From a checkpoint of a small transformer trained on Wikipedia.
Size: vocabulary 4096, 9.35M parameters.
Training: a variant of Adam for these matrices, 206M tokens, 5667 steps.
Each number is 128 + 32 x the weight over its row's rms, rounded and kept within 0 to 255. Layers, rows and columns count from 0. The size above them is the row's rms in percent of the matrix's.

# layer 7 MLP gate, 512x192, rms 0.0477, rows 233-256, columns 96-191
size [101 102 100 101 106  98 105  93  92 113 102 104  97  98 102  95 102  94  99 105 105 103 102 103]
[[104 137 162  55  79 152 121 100 106 141 215 174 162 153  79 110 185  99 111 194 143 152 122 157 160 174 129  98 167 136 137 109 120 175  96 132 167 136  32  94 146 104 133 130 112 180  50 141 117 117 112 133 151  83 131 203 141 106 141 159 141 140 112 163 106  83 168 106  98 161 152  82  98 120 111 113 116 145 124 110 116 147 202 116 163  73 136 159 211 157 132 136 114 100 110 177]
 [176  95 123  79 193 114 114 158  97 122 149 160 143 137  92  66  63  94 113 106 122 108 109 141 194 126  95 162 144 177 154  99  84  82  71  88 195 117 181 131 168  55 107 161 179 141 144 174 106 154 137 107 150 129 102 125 147  53 132 139 120 179 137 136 172  82 135 104 117 120 129 148 168 150  81 111 144 141 115 140 178  65 139  84 110 116  70 159  60  46 152 104 109 138 123 122]
 [180 145  99  85 124 146 132 175 142 114 117 152 124 130 142  76 143 110 172 122 148 114 164 139 117 153 115 185 138  81 113 169 122  56  79 128 193 129 108 173 109 174 140 143 106 121 131 204 128  87 132  88 148 132 125 152 156 151 150 119 150  87 190 103 147 120 109 133 146 119 140 117 109 126  97  72  95 129 102  99 105 120 126 108 113  61 117  81 140 148 195  84 118 126 147 201]
 [197 107 137 159 179 136 140 187 165  96 157  98 167 118 130  87 128 156  69 151 136 104 150 164 143 131  85  96 127 143  89 162 160 116 129 132 136 101 187 143 159 173 113 118  82  92  98 149 115 121 122 112 141 164 168  79 105 118 111 188  93  95 121 166  94  78 118 172 157 118 150  57 126 118  75 128 150 158 117  93 127 122 163  83 159  84 132 157 117 166 188 134 138  84 131 186]
 [128 121  88  63  89 180 164  94 158 134 115 103 138  72 136 155  57 157 131  70 159  81 123 175 127 139 166 144  90  93 146  95 122 162 148 165 120 155 119 143 141 136 122 106 143 121 134  65 114 119 159  99  96 171  94 104 135  86 169 131 164 126 103 105 128 138  76 118 165 152  89 137 193 168  73 185  80 152  75  64 132 181 123 124 137 117 129  72 106 118 100  96  88 151 200 173]
 [170  94 124  76 132 160 111  93 137  70  70 133 157 138 169 108  90 102  95 137 159  82 110 129  94 158 120 169 128 146 122  43 136 102 108 158 109 166 160  94 109 122  57 150 129 145  99  89 128 164 130 126 138 106 125  95 137 175 158 110 174 142 177 112 158 136 195 104 162  93 133  60 133 154  36 127  82 107 167 141  87  78 171  83 129 108 118 112 123 105  97 153 119 109 106 139]
 [106 131 112 110 107 157 129  98 103  91 136  77 147 129 103 138  94 102 104 101 101 129 117  96 179 116 161 137 148  55 107 143 158 158 137 171 118 186 182 129  74  73  92 174  72  87 150  99  98 149 137 140 141 158 151  94  76 108 106 123 151 121  94 128 148 176  62 157 160 122 207 137 138 177  96 181 111 159 107 116  89 125  84 119 165 110 122 121  95  83 111 143 105 162 115 162]
 [105 112 108 171  97 115 139 155 157 152 159 148 146 158 172 171 112 137 139 159 145 147 162 118 159 153 136  86 117 100  51  98 121 111 174 194 128  90  78 156 185 163  83 108 120 118  88 105 133 134 119 145 189 105  92 124 130 109 163 111 197  88 210  79 157 156  91 159  99 167 114 122 149 124 134 113 138 131 216 103  98 147 124 156 148  99 182 122  90 137 172 177 128 185 128 137]
 [151 158 124  68  77  56 184 126  98 154 101  84 150 145 154 140  95 130 103 187 110 137 119 114 163 170 147  55 132 147 145  85 204 139 118 141  87 101 137  96 138 118 101 142 125 125 152 131  78 143 135 101 192  87 129 175 100 102 144 147 128 141 138 147 236 163 125 100 160 140  77 115  70 149 183 107 210 171 156 113 119  97  78 134 186 100 164  92  84  91 102 163 111 157  89 183]
 [138 164 135  86 161  99 102 104 165 143 109 132 125 103 114 132  79 114 131 180  85  91 108 147  89 169  97 121  74 105 110 106  99  93  97  62 127 144 123  83 127 151  59 135 107 140 125 144 141 145 179 149 168 122 111  71 179 162 125 118 154  81 147 171 168  96 138 152 160 136 116 146 110 121 100  74 136 105 145 160 117 105 185 105 100 157 115 116  84 105  77 169 128 140 116 223]
 [141 145 161  96  89 208 140 152 128  49 106  97 159 125 165 138 133 128 159 120 149  88 188 182 151 120 153 126 104 121  64 120 126 154 169 137 161 109 116 147 134 137 134 136 141 130 109 116 111 123 141 102 165 150 122 146 170 109 151 170 133 172 132 175 151 117 162 127 130 121 169 182 176 174 139  85 138 156 101 105 121 118 134 122 145 184 138 112 131 227 112  94  70 163  90  65]
 [ 88  99 116 141 132 192 115 165 163  53  72 192 102 112 120 119 140 133 128 121 107 108 111 172 164 150 108 167 160  77 120 158 106  95  62  73 196 125 125 163 199 106 112 124 147 101 140 151 133 152 192 188 107 167 123 117  80  74 209 162 101  98 170 168 106 158 151 134 145 131 146 150  91 102  85 111 103 117 145 166  71 205 172  98 124 145 116 136 146 119 125  83 109 198 108 125]
 [127 123 142 101 115 194 118 161 102 164 143 144  82 127 119 128 125 128  83 167 145 201 167 174 124  94 115 147  84 173 142 115 157 125 183 136 176 181 110 170  81  85 119 101 161  94 117 149 127 147  52 179 114  87  66 168  94 117  56  98  96 121 144 136 151 139 176 130  82 134 159 114 105 132 160 139 120 116 133 172  85  97 131  77 148 143 164 110 163 142  97 116  77 147 135 148]
 [ 98 186 149  66  83 140 181 122 100  80 102  96 113 131 131  64 124 144 109 163  91  91 115 106  89  73  85 135 114 169  81  69 180 126 127 147 138 170 158 128 126 154 144 112 130 115 178  87 103 172 145 180 154 133 106 147  90  91 160 164 114 185 139 116 192 113 149  86 149 108 104 121 159  83  73 111 121 114 139 111 132 133 187 130 136 113 163  86 170  83  81 112 146 130 147 140]
 [132 124 107 141 108 151 156 101 154  82  53 194 196 138  61 176 159 159 105 123 100 174 135 125  88 173 106  66 146  95  90 151 162 118 126 145 106 155 165 136 176  80 128  86 126 143 162  85 144 121 108 187 111 112 119 111 120 133 125 179 107 117 163 178 107 125 171 186 133 153 184 112 152  95 116 109 171 104 136  95 108 125 165 139  94 140 197 135  84 150 165 159 140 187 134  95]
 [106 178 101 118 159 146 137 153 118  75 114 116 129 118  85 112 172 154 147 127 104 135  90 120 150 161 139 103 136 149 138 169 125 105 152 105  99 135 115 147 189 193 135 130 119  69 100 184 102 134 186  90 119 124 132 120 161 173 170 157 128 163 173 131 169 153 112 134 145 107 145 136  79 127 147 183 162 104 142 153 102 137 150 142 154 155  88 166 123 112 116 166  99 146 137 207]
 [ 49 113  80 117 136 144 127 125 108  96  72 148  94 130 113  61 107 133 152 148 144 133 182 160 147 176  83 131 109  80  60 137 175 126  85 111  87  99 147 132 104  63 129 126 146 161 168 149 174  99  66  89 128 123 184 194 102 148 142 138 109 144 144 109 171 100 161  87 177  68  84 152  90 139  94 153 105 131 140 107 151 132 173 134  67 145 132 190 129 110 173 138  91 114 137 150]
 [145 189 136 165 132 145 127 121 124 152 159  77 167 172 106 148 160 155 136 103 146 195  87 167 136 132  96  84 133 152  89 107 149 126 120 176 139 166  93 118 134  81  87 112 174 109 104 132 112 167 111 173 121 146 189 172  97 151  90 131 160 107  97  55  91 104 155 170 139 146 186 165 103 100 118 137 184 171 137  85 107 131 113 139 128 126 148 119 142 132 137 172  71  79 101 123]
 [ 94 121 144  93 168 120 201 138 130 129 129  96 144 120 173 115 114  83 137 130  83 160 101 105 133 139 173 154 154 107 108 190 113 150 132 143  82 140  87  84 169 174 112 172 110  89 163  78 134 116 101  75 131  68  87 149 177 128 144 191 151 120 154 135 126 173 114 142 147 141  92  77 169 154 166 130 100 150  97 108 157 123 130  83 158 108 127 142  54 137  76  83 101 149  99 126]
 [156 154 181 143 134 118 124  93 128 122 192  99 155 190 115 105 109 122 126 164 139 149  94 109 129 147  68 120  97 100 143 114 170 181 107 137 126  84  99 175 147  82 110 133  88 148 176  82 147  86 108 161 197  89 136 122  97 138 128  83 126 189 115 181 157  87 155 101 157  83 120 111 188 107 154 121  78 145 104 109 104 150 162 177 125  85  82 135 109  90 130 188 124 102 155 174]
 [142 100 124 181  92 149 153 122 115  56  95 130  94 106 141 126  68 158 122 118 160 200 160 129 106 198 146 185 130  70 121 146 148 149 158 145 158 167 155 127 157 113 126 105 130 119 177 134  78 126  90 125 140 119 143 152  86 149  71 159 193 104 120  60  98 144  89  99 113  91  86 192 135 176  80  69 137 137 104 111  97  99  85  63  81  95  85 146 108 202 130  80  91 154  69 128]
 [ 68 153 154  76 120 167 156 170 138 168 147 113 128  77  88 116 175 184 193 155  95 153 179 143 120  87  99 117 124 125  92 121 199 133 134 126 126 113 113 124  86 170 129 138 159 127 149 101 145 131 133  99 137 122 105 129 170 133 160 121 175  61 117 183 141 144 111 166 104 135 212 128 109 156 107  95 174 141 137 101 122 158 117 152 132 111 151 145 121 146 111 153 103 158 112 125]
 [146 100 120 143 146 163 104 151 126  70 148 138  92 123 132 146 152 136  97  68 134 152  97 109 132  91 123 158 121 129 106 168 178  62 139 167 131 203 122 199  86 138  96  74  81  86 129 141 116 166  71 126 142 145 127 189 134 124 156 152 108 132 107 173 123 129 164  59 132 147 116  96 145 116  72  57 106 115 132 142  96 173 100 135 141 186 118 110  90 145  90 113 124 100 155 165]
 [ 95 113 153 152 144 131 116 193 181  91 149  68  96 164  92 143  84 107 104 133 110 171 206 116 190 161  48 146 120 173  88  64 124  92 152 155 182 160  84 131  75 127 106 136 150  95 132  98 137  96 150 150 155  88 140  91 139 117 122 125 125 190 134 109 120  85 110 127 139  91 134 119 130 228 131 161 110  78 123  76 162 114  85 142 140  37 160 161 100  83 131 131  87 156 139 155]]
# layer 7 MLP up, 512x192, rms 0.0463, rows 233-256, columns 96-191
size [101 105 102 102 100  98 103  98  89 101 101 104  94 100 101 100 103  93 102 100 104  98 106 101]
[[123 113 131  89 172 130 142 125  50 159 165 122 114  83 169 143 128 130  55  98 132 112 127 194 121 134  76 123 128 138 153 109 117 154 137 146 117 140 107 144 163  87 119  82  93 133 140 118 150 122 128 138 170 123 130 101 125 139 135 186 113 130 181  81  96 149  57 138 147 115 106 144 112  54 108 115 103 112 176  69 140  92 130 120  75 126 107 130 104 140  81 114 139 167 122 123]
 [154 132 118 136 169 127 142  40 109 124 194 134  88 157 125 109 216 136  91 136 102 112 111  71 132  62 164 142 166 127 110 102 103  98  83  67  83 157 100  69  88 117 193 127 157 131 129  93 100 114 174 113 174  96 110 147  81 111 121  74 160 123 118 144 133  97 165 162 102 108 131 140 161 116 132 129 181 167 129 130 147  80 141 204 138 123 182  91 181 123 110 158 163 127 115  86]
 [180 153 153 104 148 167  85  89 150 110 161 147 204  85 129 105 171 124 181 101 137 145  82 143 171 120  98 166 109 133 173 129 129 132 128  91 150 135  99 108 160 141  70 180 135 126 144 152 151 163  71 120 115 123 107 106 108 144 107 130 110  93 149 157 177 141  99 126 136 145 167  89 134 133 162 126 152 115 134 122 139 128 170  78 103  81 162 125 113 119 176 118 113  85 128 124]
 [153 100  98 133 138 116 169  98  74  53 173 154 169  77 101 143 144 128 197  73  90 104 181  93 140 152 143 140 124 136 172 140 165 127 117 104  95 128 125 135  97  88 159 106 122 139 133 133 107 128 131 166 155 138 107 156  74 124 165  94 191 127 151 143 124 164  54 135 149  90 127 131 172 133 142  72 137 129 170 176 123 147 133 126 122 156 128 141 188 102 195 100  85 154 110 155]
 [122 172  65 182 117 143 131 198 149 103 173 122 171 163  98 135  83 162 120 163  97 110 141 155 178 121 156 124 127 122  95  87 184 141 141  97 146 120 120 166 215 112 123  95 157 159  78 130 103 173 120 127 131 116 133  97 124 117 118  92 106 121  83 125 162 124 149  86 176 103 116 122 154 140 105 146 128 113  87  72 132 139 161 168 148 130 129 154 158 143 170 152 182 104 145 110]
 [133 150  65 156 161 140  94 118 140 155 103 146 115 113 134 106 111 108 151 136 137 146 125  51 135 149  96  99 146 124 149 160 121  97 158 138 135 100 139 130 139  84 116 111 120 118 117 163 164 161 176 125 148 189 114 135  63 114  90  83 129  44 117  92 116 143 141 111 121 132 144 139 175 123 107 164 160 109 234 143 136 138 187  99 150 140 175 122 100 122 134 151 153 135 106 184]
 [ 75 148 115 139 133 174 148 142 132 128 132 152  87 179 130 150 146 130 113 147 117 148 152 158 136 162 140 155 156  62 169  71 140 210  68  96 127 171 127  92 121 141 123 138 147 124 151  78 114 124 109 160 105 150 131  90 117 140  84 104  94  96  68  78 107 147 114 139  79  61 160 101 120 108 114 161 137 173 108 168  78  46  69 146  72 105 111 126  73 169 114 118 153 106  85 150]
 [116  96  76 107 139 124  97 145 127 132 105 159 156 109 110 114 110 106 115 112 139 124 176  83 163  84 172  98 117 181 179 155 149 120 125 171  90 179 114  94 174 164  82  81 145 143 155  96 216 127 126  97 124  61 137  84  48 200 159 210 130 113  96 140  98 122 113 132 183 126 110 156 177 145 150 107 108 108 106 145 108 144 101 153  59 124 118 140 119 120 145 138 191  88 124 125]
 [ 95 150 145  93 119 113 132 136 135 104 111  66 127 109 148 117 122  99  84 119 110 145  96 113 177 119 130 112 135 179 130  46 175 149 222 132 149 142 144 141 147 167 177 217 106 134 125  94 162  85 132 160 145 151 120 122 125 121 170 147 113 181 155 134 141 118 180 175 156  45  99 125 177 140 130 119 106 109 144 140 146 203 130 119 143  99  92  85 143 191  94  94 115 146  95 147]
 [115 122  98 185 150  77 198 164 144  97 126 135 122 147  74 182 115 136  94 110 141  36 134  62 183 159  91 100 152 152  77 103 129 130 108 154 162 164 134 112  79 111 116 111 132 143 150 180 131 181 177 159 131 128  88  68  89 147 126  89  86 174  95  98 118 135 169 124 108 121 160 114 141 141 102 150 129 156 118 141 128 165 121 117  80 118  87 169 191 122 132 151 217 133 108  96]
 [182  90 105  92 100 130  99 154 131 126 162 109 122 193  75 133 155 144 179 130 133 103 168 112 111 101 150 138 111 113 141  90 136 134 111 132 158 132 136 119 129 148 153 177 107 139 160 121 116 167 133  92 153 139  95 147 151  92 100 176 107  70 165 109 109 106  89 166 139 155 107  86 179 216 121 123 130 134  51  98 152 168 141 137  91  91 118  79 187 115 150 119 102 124 165 129]
 [119  66 152 122 104 140  93 184 130  83 177 106 154 140 136 117 145 156  85 137 129  78 171 182 139 160 155 124 144 146 113  86 142 176 163 130 190 106 120 160 116  66  85 122 131 147 151 104 152  73 127 118 137 100  55 187 160 160 198 168  89 139 124  59 151 107 156  93 165 138 140 139 148 125 182 101 108 141  90  88 105 209  96 176 140  94 142 159  81  64 156  81 113 132 172 142]
 [124 127 141 126 178 157 122 126 159  81 165 118 146  99 108 144 172 123 120 173 120  90 123 119 150 147 142 189  78  85 171  76 165 196 192  90 171 153 141 169 122 145 136 103 129 169 140  80 128 154 144 124 136 160 101 164 103 134 192 155 139 159 140 128 185 113  97 157 157  85 108 158  96 140 143 156 114  81  69 140 151 155 107 106 130 108 102 102  67 139 186  86 127 114 138 166]
 [125 160 142  63  51 140 151 139 131 105 129 123  57 162 104 112 145 135 161 136  94 191 106 137  98 112 136  99 123 129 153  99 190  85 159  97 185 110 107 140 149 156 144  94 141 109 122 178 100 182 104 141  74  79 127 132 134 124 119 188 177 119 118 143 104  81 143 117 117 115 136 135  93 152  58 173 176  79  91 106 143  63 119 107 151 153 123 167  79 135 146 119 151 149  98 143]
 [129 140 156  47 125 106 105 134  65 167 127 146  95 119 149 169  91 164 134  93 110 117 126 147 175 104 158 119 107 138 132 146  79 168 140 127  99 101 176  61 168 105 138 143  83 124 128 157 117 143 102 137 165 165 150 145 108 169 144 137 120  74 140 174 123 118 163 155 161 144  84 127 117 152 140 114 139 147 148 117 117 176 124 141 119 118 129 124 238 175 131 155 182 126 166 197]
 [ 96 171 109 133 113 163 126  92 151  56  90 127 171 128 162 109 107 158 156 121 140  77 166  97 128  75 162 147  50 136 177 158 114  78 124 166 146 145 147 152 142 114 141 142 150  94 110 118 142 130  78 174  94 124 135  98 173 176 144 114 145 151 147 166  86 210 157 141 150  79 127 125  70 101 157  47  98 131 113 143 161 137 159 131 143  85  94 124 114 141  78 106 124 155  98  82]
 [153  67  94 135 128  81 151 119 113 116 160 127 160 128 103 118 161 162 175  38 110 100  42 134 136 152 164 112  89 148  98 111 194 178  82 110 153 123 115 117 152 123 139 103 105 134 178  67 132 113 109 129 117 128 180 124 115 152 119 143 124 123 157 109 205 160 149 155  90 116 170 120  46 102 107 142 119 115 114 160 146 105 119 121 112 128  96 108 128 196 187  88  59 137 112 145]
 [ 76 140 132 163  97  65  86  68 139 116 101 127 104 147 128 131 159 131 199 107 171 115 168 137 154  95 131 122  92 168 144 181  84 112 126 177 115 122 128 125 156  84 117  63 103 161  66 142 142 158 168 186 128  85 149  67 102 113  61 129 138 158 166 186 146 123  83 127 113 124 113 150 140 215  99 163  75  62 138  80 110 160 142 138 129 173  92 147 106 157 140 100 147 142  79  92]
 [113 150 119  97 151 120 130 101 146 100 115  65 152 154 160 113 155 101  80 121 119 149 118 160 130 122 105 138 119 126 157 158  96  96 168 122 193 104 152 113  96 173  78 105 163 142  94 162  98 167 153 159 104  87 136 135  99 131 160  78 164 120 159 166 137  75 107 137 138 116 124 139 108 131 124 118 143 135 121 170 141 139 148 117 175 169 134 103 124 139 147 156  89 137 116 136]
 [114  64  99 159 196  65  86 120 173 180 144 186 136 116 160 128 180 174 101 164 117  98  98 131 135 118  83  84  79 160 155 133 130 136 156 147  71 138 174  99 157  86 108  53  92 190 157 125 138  97 148 164 150 114 153 122 106 134 100 166 170 101 139  96  81 138  79 112 140 142  89 159 165  97 116 142  75 146 177 104 174 118 118 122  51  55 110 127 106 132  61 142 180 126 142 170]
 [ 97 157 155 129 115 170 119 125 117 149 138 107 126 139 149 119 144 129 166 110 187 132 169 100  90 154 117  99 130 126 146 119 134 112 160 117  93  97 144 171 156  88  67 167  95 124  75 174 159  89 120  93 146 143 139 144 117 120  97 199 176 202  93  96 163 109 116  57 131 164  35 111 169 130 138 107 158 107  99 126 165 116 101  91  86 197 162  95 117 125  85  55  66  90 116 118]
 [138 103 206 161 188 127 124 170 102 141 140  91 119  85 142 130 104 121 124  86 163 170 107  81 159 145 152 130  75 148 127 174 154 168 115  75 149  84  93 123 184 113 148 111 147 161  65  68  86 159 110 179 165 116 179 123 183 100 146 164 115 222 102 120 130 137  91  75 104  85 113 155 145  93 147 126 174 155 106 153 120  62 137  98  97 132  89 146 103 105 117  90 161 145  60 171]
 [ 75 123 133 137 114 138  79 125 104 181 123 129 119 133 121 121 153 154 123 153  79 156 164 129 119  79 195 136 160 126 157 192 178 124 118 172 163 166 182 179 148 129  89  99 111 141 137 140 142 167  94 132 144 112 120 161 166 145 166 152 104 113 170 137  77 135 126 129 136 162 149 160 156 151 147  95  95 121 154 129 109 125  83 150 212 136 165 138 150  64 169  96 117 130 118 104]
 [156  90 153 161 162 126  73 175 169 103 106 104 170 170  94 159 106 119 140 151 118 162 111 149 152 198  89 122  91 128 114 115 147 146 103 111  83 213  84 137 183 107 148  82  52 146 104 154 194 150 160 158 174 130 124 158 100 136 169 148 109  83 152 121 141 116 125 154 152 110  93  98 174  90 166 156  97 134 113 120 103 139 117 128 112 123 142 104 187  85 154  83 122 128  96 170]]
# layer 7 MLP down (transposed), 512x192, rms 0.0335, rows 233-256, columns 96-191
size [100 106 104 102  99  98 103  97  94 102 101 102  95 100 102 101 105  93  99  94 102 101 104 101]
[[134 135 116 164 107 192 145  64  60 144 152 113 128  91 123  82 143 124 147 116 131 164  66  98 130 188  96 138  99 130  30 122 151 122 134 142 144 157 164 111 109 141  96 124 159 120 137  91  55 119  86 129 177  96 202 184 119 123 126 116 135 133  58 119 112 132 103 116  67 137 187 107 124 141 134 111 133 131  84 123 118  95 134 148 128  90 120 152 123 161  90 102 147 150  98 154]
 [107 142 157 108 126 136  91 112 122 138  90  96 113 131 149 125 191 108 127 116 120  88 110  76 148 159  69  98  96  87 181 119 189 128 117 132  94 194 136  57  85 144 145 196 143 105 139 111 129 157 131 152 204 157 154 168 134 122 107 181 139 136  67 177 148 184 150 108  87 145 136 156 151 123 126 129  35 110 140 133  43  96  94 110 109 108 142 133  85 143 154 212 129 129 146 157]
 [121  58 190 139 143 152 111 130 160 121 165 103 131 103  65 104 110 124 150  95  79 139 175 127 146 108 120  89 146 142 154 140  95 137  62 142 144  95  97 146  92 111 102 242 139 117 181 129 117 105 164 122 122 104 109  74 131 123 133 117  60 151 108 109 137 136 153  71  99  78 125 144 101 133 152  67 127 102 136 123 167 111 161 158 126 122  83 135 192 123 202 129 135 154  82 120]
 [105 105 134  95 129 137 159 146 114 142 117 147 232 131  99 135 123 125 124  81 154 122 149  73 153 118 139  86 167  74 122  75 132  95 132 152 123 132 122  92 153 143 121  74  99 153 153 197 127 163 177 153 108 114 150 159 157 115 131 134 155 179 144  91 129 153  69  97 147 107  74 106 158 109 103 167 111 118 127 164 142 163 148  77 139 149 124 116 168 144 134 135  94 127  98 122]
 [101  97 152 133 110  63 203  83 132  84 135  83 140 149 136 162 131 101 145 143  81 152 187 134 101 101 127 161 140 132 134 177 151 142  99 154 112 138 117 126 217 110 145  88  98 170 128  93 111 120 105 140  84 171 108 148 211 125 135 108 100 170 111 170 118 102  57 124  88 120 121 174 168 125 115 176 126 130 116 133  97 149  78 168 137 130  95 145 124 177 186 144 170  56 122 144]
 [ 93 152 146 149 160  83 121 140 137 119 113 131 220 110 183 110 132 119  98 152 183  70 160  84 100 185 136 125  80 174  84  89 139 183  79 100 102 104 107 101 128 147 109 111  91  80 144 128  60  89  95 116 183 112 109 107  94 143  91 103 117 133 179 161 173 140 176 154 180 101 121 113 167 153 164  86 157  80 129 119 127 114 136 154 131  93 134 118  90 159 127 140  75 152  89 120]
 [ 52  88 155 175 150 207 146  85  93  85 120 152  99 120  96 132 116 143 101 116  74 139 159 141 137 158 121 146 169 197 164  77 171 159 129 143 115 183  81 119 104 102 171 135  51 155  94 104 114 121 155 101  90 140 118 128 116 114 142 141 113  58 154 103 185 109 124 115 110  93 132 101 118  72 165 176 169 100  62 159 131 100 111 152 148 171 134 146 123 121 112 128 111 129 164 138]
 [105  86 145 101 148 116 116 115 120  95 129  71  94  89 143 104 106 137  63 157 141 115 107 187 146  87 123 155  84 126 102 107 181  89 175 137 134 192  74 126  83  97  98  94  97 108 128 141  76 125 122 154 130 111  99 109 104 127 117 124 129 126 101  88 132 158 139 171 114 145 131 181 145 134 103 117 124  74 143 144 104 154 136 125 159 113  76 108 138 108 131 106 146 139 107  95]
 [ 85 105  85 147 149 107  70 134 131 164 134 127 113 117 101 116 150 142 140 158 143 138 147 110 104 137 156  99 176 138 177 103 140  43 109 107 161 132 141 148 118 131 102 132 139 160 153 129 121 178  83 149 116 121 181 181 147 127 175 126 139 152  57  89 119  72 149 175  94 159  71 181 156 155 138 147 208 110 113  92 106 149 125  94  99 143 173 162  92 128 152 142 123 172 197 135]
 [166 114 138 162 132 113  71  95 103 139 121 187 166  97  97  91 130 117  97 127 153  90 127 133 121 221 138 126 116 149  78 164 153 123  96 163 129 118 162 161 174 112 156 126  76 123 148 107 134  67 124 119  88  67 130 122 106 132 127 197 183 129 136 145 117  67 174 136 127 150 132 107 126 148 168 132 145 102 121  62 104 137 112 159 123 148  44 126 106 150 139 108 137 120  63 147]
 [133 136 142 135 164 148 141 135 148 135 109  81 138 172 168 138 116 158 115 114 159  80  89 126 111 144 140 115 206 134 144  62 118 120 119 155  89 124 147 115 139  80  70 145 128 130 176 197 146  98 149 139 154 131 143  44  86 135 114  98  86  84 150 139 108 174 136 106 137 115 202 115 110 110 159 133 147 120 153 126 182 177 101 130 100 131  67 147  90 149 149 140 169 188 126 197]
 [124  70 125 123 129 179 175 122 157 141 126 156  93  90 110 174 115 164 148  87  79  93 131 146 132 130 102 121  70 147 142 160 140 138  77 156 147 107  85 116  99  84  68 162 139 133 124 151 181 126 161 123 112 109 114 240 170 127 102  96  70 130  98 123 146 108 152 126 111 122 125 152  68 141 124 115 161 233 112 117  62  61 182 108 195 121  66 159 116 126 112 171 132 123 150 146]
 [131 193 147 173  74  96 138 105 176 115 224 143 119 132 127  74 104  81 133 145 197 121 182  95 107 106 143 104 144 184 135  91  80 132 139 116  89 148 171 113 112  69 132 129 186 167  71 123 112  87  78 202 146 164 119 143 131 164 100 128 157 155  87 128 117 171  95 137  97 146 132 138 134 123 166 110 170 154 125 133 113 105  75 173 139 110 132 160 122 217 104 147 150 181  81 172]
 [ 98 125 125 148 163 139 151  80  52 231 148 135 153 161 150  80 126 112 144 104  89 105 123 161  94 154 171 101 136 103 106 151  80 185 104 119 150 116 128 170 161 152 118 117  93 138 133 107 151  86 151 157 149 139 163 151 191 197 118 195 149 135 128 165 121 140 120 171 130 145 102 169  80 118 134 139 113  66 110 142 145 101  99 156 124 169 130  87 130 184 114 123 133 135 147 114]
 [ 93 134  96 187 189 106 117 112 127 162 116 131 128 200 139 104  99 154 160 106 101 129 109 151 140 118 148 117 212 104  75 134 150 122 120 142  41  40  78 129 103  99 120 164  99 143  73 136 143 131 153 108  88  91 103 133 147 100  99 111 129 117 170 173 132 137 110 156 233  86 189 146 169 123 125  83 120  88  95 140 141  90 117  96  81 156 169 118 114 156  85 127 100 102 179 159]
 [119  89  80 165 117  74 179 195  84 153 132 124  74 162 167 110  77 119 164 105 169 130 128 162 124 124 139 145 151 105 112 117 155 132 160 139 132 123 152 127  46 160  68 128 112 155 232 110 161 142 141  71 129 134 104 123 101 133  93 140 125 159 119  67 179 117 144 143 145 168 122 128  79 145 149 133 104 112 200 138 111 157 185 125 106  98 192 165 184 151 132 123 158  81  76 113]
 [188  74 127 122 122 117  76 143  65 113 127 145 116 134  91 109  39 104  94 112 131  54 115 128 161 128 107 117 164 133 144 118 119 161 121 142 165 124 112 151 153 118  90 141 122 181 158 135 105 136 173 224 125  93 124  87 133 171 223 117 136 124 161 142  83 169 114 121 134   8 100 155  80 162 111 103 132 117 136 126 179 132 122 136 107 217 108 143 111 108 157  61 124 133 116 124]
 [113 105 149  59 117 137 145 134 147 187   9  94 151 148  83 119 159 122 108 171 160 143 152 145 189 160 163 102 119 121  81  76 111 132 130 107 100 107 102 120 155 105 137 154 153  57 128 140 144  75 123 154 142 112 167 136 154 142 164 155 140 163 181  76 109 111  93 228 174 158 113 120 153  95 169 126 142 133  95  68 117 139 130  90 116 101 143 140 174 109 102 119 155  71 153 147]
 [130 108 114  88  88 140 124 139 137 121 109 168 150 192 118  88 156  83  69 105 159  67 133  94 150 101 114  69 135 126 184  99 111 147 149 126 149 171  98 148  89 132 131 101  79 113 142  71 147 120 182 132 111 133 130 124 118 135  98 215 115 134 151 116 130 132 139 146  77 138 126 176 213  92 138 145 106 138  90 166 178 163 125 123 152 154  81 139 126 155 102  19 160 137 141 172]
 [ 79 124 149 116 115 145 136 161 207 170 116  82 180 127  74 150  96 132 166  56  68 150  64 123 132 103 149  63 150 117 137 166  55 114 119 142 145 117  93 157 141  93 151 138 115 108 139 169 151  54 203 132  93 150  99 140 159 193 136 150 150  92 136 127  64 101 147 163 143 106  89 142 143 143 142 158 159  85 126  82 158 104  91 113 139 140 102  90 112 119 128  48  93 106  69 158]
 [131  81 124 119 108 183 132  99 103 117 104 144 120 107 158  98  40  95 199 141 189 165 145 164 133  80  86  96 114 165 135 141 163  48 155 118 125  59  79 106 147 115 158 122 109 168 180 107  98 128 161  82 121 134 102 157 168 126 111  90 115 152  91 126 186  73 108 101 138 174  95 111  88 104 123 154 214 102 139 152  85 140 146 131 106 105 147 175 115 181  56 133 116 127 125 129]
 [134 106 158 173 165 132  81 131  87 133 123 180 171 200 126 145 117 127 151  69 148 138 105 157  31 145 159 152 133 148  93 164 154 132 150 162 108 165 188  73 114  84 124  85 131 163 125 137 159  56 138 127 130 147 166  99  68 112 124 113  92 157 146 139 167 141 143 125 116 175 139 113  66 182  93 117 117 160  86 101 140 166 157 123 133 112 116  78 129  84  74 148 119 164  98 161]
 [138 159 134 180 144 170  80 196  86 164 164 119 126 139  92 119  62 128 129 122 152 142 155 116 130  86 153 139 104 139 161 161 167  83 130  86 120  98 155 141 129 152 155 133 136  65 137 104  55 142 111  84 135 128  80 151  90  82 114  95 113 132 148 151  74 116 108 144  97 155 173 140 113 158 143 138 192 176 143 162 184 103 123 176 147 124  84 208 106 111 151 131 150 143 145 171]
 [124  95 133 188 120  75 156 153 151 138 150 138 136 110  80 167 130 110 141 115  91 178 118 125 115 113 130 128 130 153 151  92 173  89 163 106 139 118 145 132 113 160  92 151 225  97  82 104 181 108 127 119 126 116 132  98 142 137 141  97 130 172 149  72 177 134 101  82 136 110 119  90 132 179 112 104  77 129 119 122 166 109 129 135 130 136 129 156 124 115 119 191 104 213 102 146]]